Weights of a small GPT-style language model, trained from scratch on English Wikipedia.
Size: 12 layers, MLP 256 tanh GELU.
Architecture: LayerNorm before each block, biases.
Training: a variant of SOAP for these matrices, 106M tokens, 3229 steps.
Each number is 128 + 24 x the weight over its row's rms, rounded and kept within 0 to 255. Layers, rows and columns count from 0. The size above them is the row's rms in percent of the matrix's.

# layer 6 attention key, 64x64, rms 0.237, rows 0-63, columns 32-63
size [ 84 111 113  91  98  99 105 103  98 111 111 103  93  91 102 103 111 119 104 104 105 101  95 105  92 106  97 101 100 108  99 117 100  80  90 117 114  95  81  92  97 107 115  86  91 113 102  87  94  97 110 106  89  83  98 103  93  90  94  79  93 103  93 100]
[[137 136 138 123  96 124 131 146 166 115 117 134 103 107 127 187 117 137 159  96 152 121 117 130 107 144 136 126 104 117 121 137]
 [115 124 149 111 100 126 119 113 158 142 120 107 154  81 102 142  99  87 126 101 135  97 144 171 109 138 123 104 148 131 108 121]
 [120  71  92 143 139 152 105 144 155 150 100 147  75 135 131 133 156 128 159 129 122 131 126 102 130 141 126 135 136 178 187 120]
 [124 120 141  83 135 108 131 122 133  93 124 116 150 168  95 177 129 124 101  88 145 138 154 157 159 162 196 137 119 133 153 122]
 [120 131 140 105 151 116 155 158 119 133 158 116  93 156 146 148 125 104 149  77  74 137 143  74 101 158 141 130 139 118 114 129]
 [117 112 109 131 141 100 120 105  77  61  88  90 182 124 122 133 149 112 120 162 167  88 189  99 137 133 137  72 154 100 161 117]
 [105 127  91 147 133 135 141 163 165 206 152 104 158 157 141 123 124 177 134 140 149 156 131 128 115  97 105 170 104 133 142 162]
 [142 111 142 123 139  92 107 150  93 114 125 112 116 171  95 123 120 113 135 131 155  97  97 152 116 131 156 104 102 147 153 142]
 [136 135 158 172 103 149 157 136 134  99 156 144 184 101 118 121 129 136 142 144 131 138 154 115  91 116 120  87  98 125 138 117]
 [160  94 120 127 111 143 118 104 126  81  81 113  92 141 153 115 136 121 111 166 126 114 161 143 118  98  84 156 124 109 150 120]
 [115 127 144 159 127 165 113 108 130 132 108 127 135  99 141 123 166 130 108 151 111 131 129 129 159  96 104 113 100 121 121 136]
 [114 138 117 111 153 164 149 111 153 132  99 154 150 163 149 178 137 148 139 148 130 124 161  91 116 123 113 117 151 126 123 116]
 [ 77 152 106 117 127  96 173 135 116  98 144 132 109  93 106  97 137 115 125 134 131 138 168 105 119 134 123  96 133 122 124 182]
 [112 134 143 119  96 124 125 178 121 160 114 147  92 155 153 140 146 128 107  99 131 174 148 139 109 106 150 141 172 142 139 105]
 [114  93 122  99 147 131 121 109 115 112  92 142 127  80 129 101 124 108 101 125 144 179 124  96 121 159 105  87 124 144 119  44]
 [127  93 140 140 137 127 145 152 113 145 138 110 133 164 111 148  93 147  77 121 141 140 126 122  99 164  90 103 110  94 159  86]
 [114 148 122 164  98 161 138 123 141 122 138 165 133  91 135 147 146  90 133 102 102 117 132 161 115 144 165 155 117 121 169 157]
 [132 167 146 129 125  71 118 117 123 169 133 144 175 117 135 116 147  98 109 125 139 147 125  96 173 116 154 153 119 140 147 106]
 [120 123 150 154 139  91  61 108 124 147 143 138 111  92 133 132 115 172 116 176 137 143 158 107 136 160 149 179 101  94 183 141]
 [ 86  73 142 117 148 127 137 116 140 153 142 149 113  89 125 112 109 130 127  87 102 156 148 152 146 129 138  92 137 145 134 145]
 [165 150 121 129 141 157 137 169 133 111  85  89 152 140 186 159  94 159 111 112 140 122 126 128 106 142 159 114 132 121 146 123]
 [134 173 154 145  96 155 145 104 128 164 141 121 162 141 139 100 120 129 139 138 157 125 130 130 140 139 132 127 114 110 123  99]
 [127 103 156 161 110 162 139 131 126 117 165 102 124 135 138  84 121 167  96 150 105 132 158 150 136 140 139  87 105  80 135 160]
 [ 75 121 142 122  99 115 180 152 125 192 115 176 144 138 111 163  98 139 162 146 153  98 166 150 115 132 121 103  93 110 137 136]
 [123 125 110 112 111 169 122 127 119 122 144 124 129 110 100 126 121 118 150 166 184 160 104  99 146 104 102 121 134 161 104 105]
 [205  94 138 126 159 126  93 124 108 127 158 153 175 144 161 128 131 128 156 104 137  80 116 111 110 158 141  98  87 119 130 120]
 [163 103 128 130 111 122 118 115 105 129 137  97 119 115  96 161 110  98 118 133  75 153  78 129 142 153 138 123 137  92 154 131]
 [130  99 104 156 112 104 146 120 143 100 158 113 141 195 124 115  90 105 114 140 114 133 128 140 189 125 153 109 136 137 147 134]
 [117 121 131 144 143 125 132 143  99 102 110 146 136 152 134 109  70 105 129 132 123 172 129 132 179 116 138 139 153 155 125  82]
 [145 118  96 116 184 100 144 135 139  92  90 126 135 112 149 109 101  95 130 138 109 127 118 156 123  88 120 171 148  91 168 113]
 [121 113 132 120 127 164 110 126 151 126 142  88 122 131 136 112 105 141 146 137 148 160 119 181 113 137 102 189 152 154 120 147]
 [140 122  85 114 109 114 131 140 116  99 137 127 135  98 103 149 100 144 150 154 103 117 141 112 140 153 123 129 113 128 172 168]
 [114 117  78 112 105 133 179  96  87 145 121 135 133 133  96 154 114 153 113 114 149 130 117 144 175 153 122 151 120 118 106 184]
 [102 134 117 172 128 153 149 138  92 141 175 157 127 117 140 112  88 127 125 150 144 154 136 100 143 120 141 148 138  99 109 106]
 [121 148 190 168 145 134  65 121 151 119  97 128 143 130 138 142 175 201 145 114 134 112 130 111 125 123 131 131 122 141 128 119]
 [109 133 127 149 131 123 118 136 120 102 103 120 111 105 136 142 169 135 132 167 142 138 125 164 124 113  99 148 138 107 161 170]
 [128  89 138 177 139 171 138 131 100 125 129 103  93 130 120 138 158 115 144 182 116 100 120 173 108 102 101 160 138 112 160 136]
 [152 163 148 127 115  93 112 149 110 117 144 123 132 118 137 128 119  88 163 136 115 114 103 118 114 134 149 143 151 117 118 149]
 [187 120  95 121  78 170 127 165 101 163 103 102 133 162 108 142  76 113 110 128 100 133 122 117 102 102 107 162 118 150 109 130]
 [ 74  94 116 116  90 128 108 138 132 115 125 140 147 107 142 173 139  96 143 137 139 123 116 128 128 112 134 142 139 180 132 167]
 [148 115 146 156 106 116 108  86 106 137 120 124 156 105 142 126 106 140 129 152 146 119 125 148 143 143 150 148  98 113 103 161]
 [140 129 113 125 132 176 120 136 130 121 141 159 135 148 151 110 153 152 152 193 165 166 122  96 145 115  75 108  95 149 136 154]
 [177  89 160 140 137 107 128 110 178 157 129  95 151 142 145  95 111 115 184 140 104 106 107 113 130  90 118 115 134 125 103 131]
 [128 102 128 117 168 129 120  98 146 146 155 162 106 144 134 116 154 111 118 138 126 130 106 112 107 110 166 103 125 105 187 150]
 [102 161 142  54 166 148 119 124  99 115 130 115 150 172 125 115 164 136 122 117 119 143 192 128 146 117 160 112 166  83 130 143]
 [109 142 138 129  94 162 142 133 144 115  61 131 140 158 158 152 134 173 110 160 161 160 150 120 100 160 140 125 129 121 145 139]
 [131 153 167 118 145  90 164 148 176 132  65 144 149 127 140 106 128 137 124 129 118 112 160  81 127 110 116  95 114 122 145 132]
 [137 174 110 139  76 155 110 113 135 107 148 144 134 110  99 122 120  95 139 103 144 113 152 133 128 150 165 158  98 155 124 106]
 [110 129 125 106 146 118 115 163 153 168 118 173 120  94 134 145 140 118 141  99  83 154 126 126 156  91 117 140 112 156 125  99]
 [121 137 160  91 167 117 136 108 108 187 110 136 135  98 108 146 115 134 100 154 135  78 107 131 146 121 114 178 116  99 120 146]
 [107 133 110 174 140 164 126 134 120 117 116  77 128 120 140 132 164  92  99 125 164 123  72 124 105 141 119 125 147 114 155 180]
 [108 137 102  90 153 129 151  91 137 117 111 156 115 111 106  98 154 148 106 116 102 155 153  73 164 107 123 153 127 115 133 123]
 [145  92 160 130 140 128  94 173 170 129 131 133 115 140 143 115 119 137 138 147 140 123 124 112 104  87 108 135 111 143 124 137]
 [133 143 154 126 102 121  69 133 138 104 152 141 111 138 143  89 155 110 145  88 150 146 119 147 113 108 111 108 152 100  98 152]
 [134 108 152 137 110 180 124 132 181 107 112 136 153  98 151 118 166 133  88 135 101 123 167 129 148 160 136 103  80 149  98  92]
 [108 127 151 101 126 121 142 166 124 151 138  80 110 111 152 115 145 104 140 121 144 150 136 158 134 101 143 124 121 190 134 116]
 [167 145  70 115 147 166 114  94  93 123 124 143 110 129  75 144 138 131 163 144 136  96 131 156 147 117  84 132 188 127 129 100]
 [140 145  89 154 101 122 154 148 172 169 135  98 108 104  97 141 123 163 102 118 127 161 108 109 125 144 133 111 134 150 103 105]
 [110 120  98 146 131 139 166  88 147 167 111 155 138 110  98 118  61  95 117 139 144 117 107 131 160 153 167 120 125  91 139 133]
 [176 166 143  90 140  96 150 123 148 111 102 152 158 134 101 149 139 121 106 104 123 127 122 124 159 124 122  94 103 134  65 116]
 [111  94 122 119 131 121 138 140 134 125 156 117 136 181 106 110  99 110 132 125 155 161 133  92 107 137 115  92 132 127  83 159]
 [158 149 123 141 114 134 166 129 158  95 146 124 152 109 162 142 116 133  94 168 121 145 123 118 128 111 143 126 144 130 115 123]
 [ 96  57 136 158 110 129 145 148 165 135 112  77 134 136 118 113  99 125 135 137 154 125  97 100 152 126 158  80  95 125  91 136]
 [110 110 116 156 131 144 136 151  99 102 123 116 175  96 131 138  77 103 130 114 100 119  98 171 126 136 131 163 113 110 145 144]]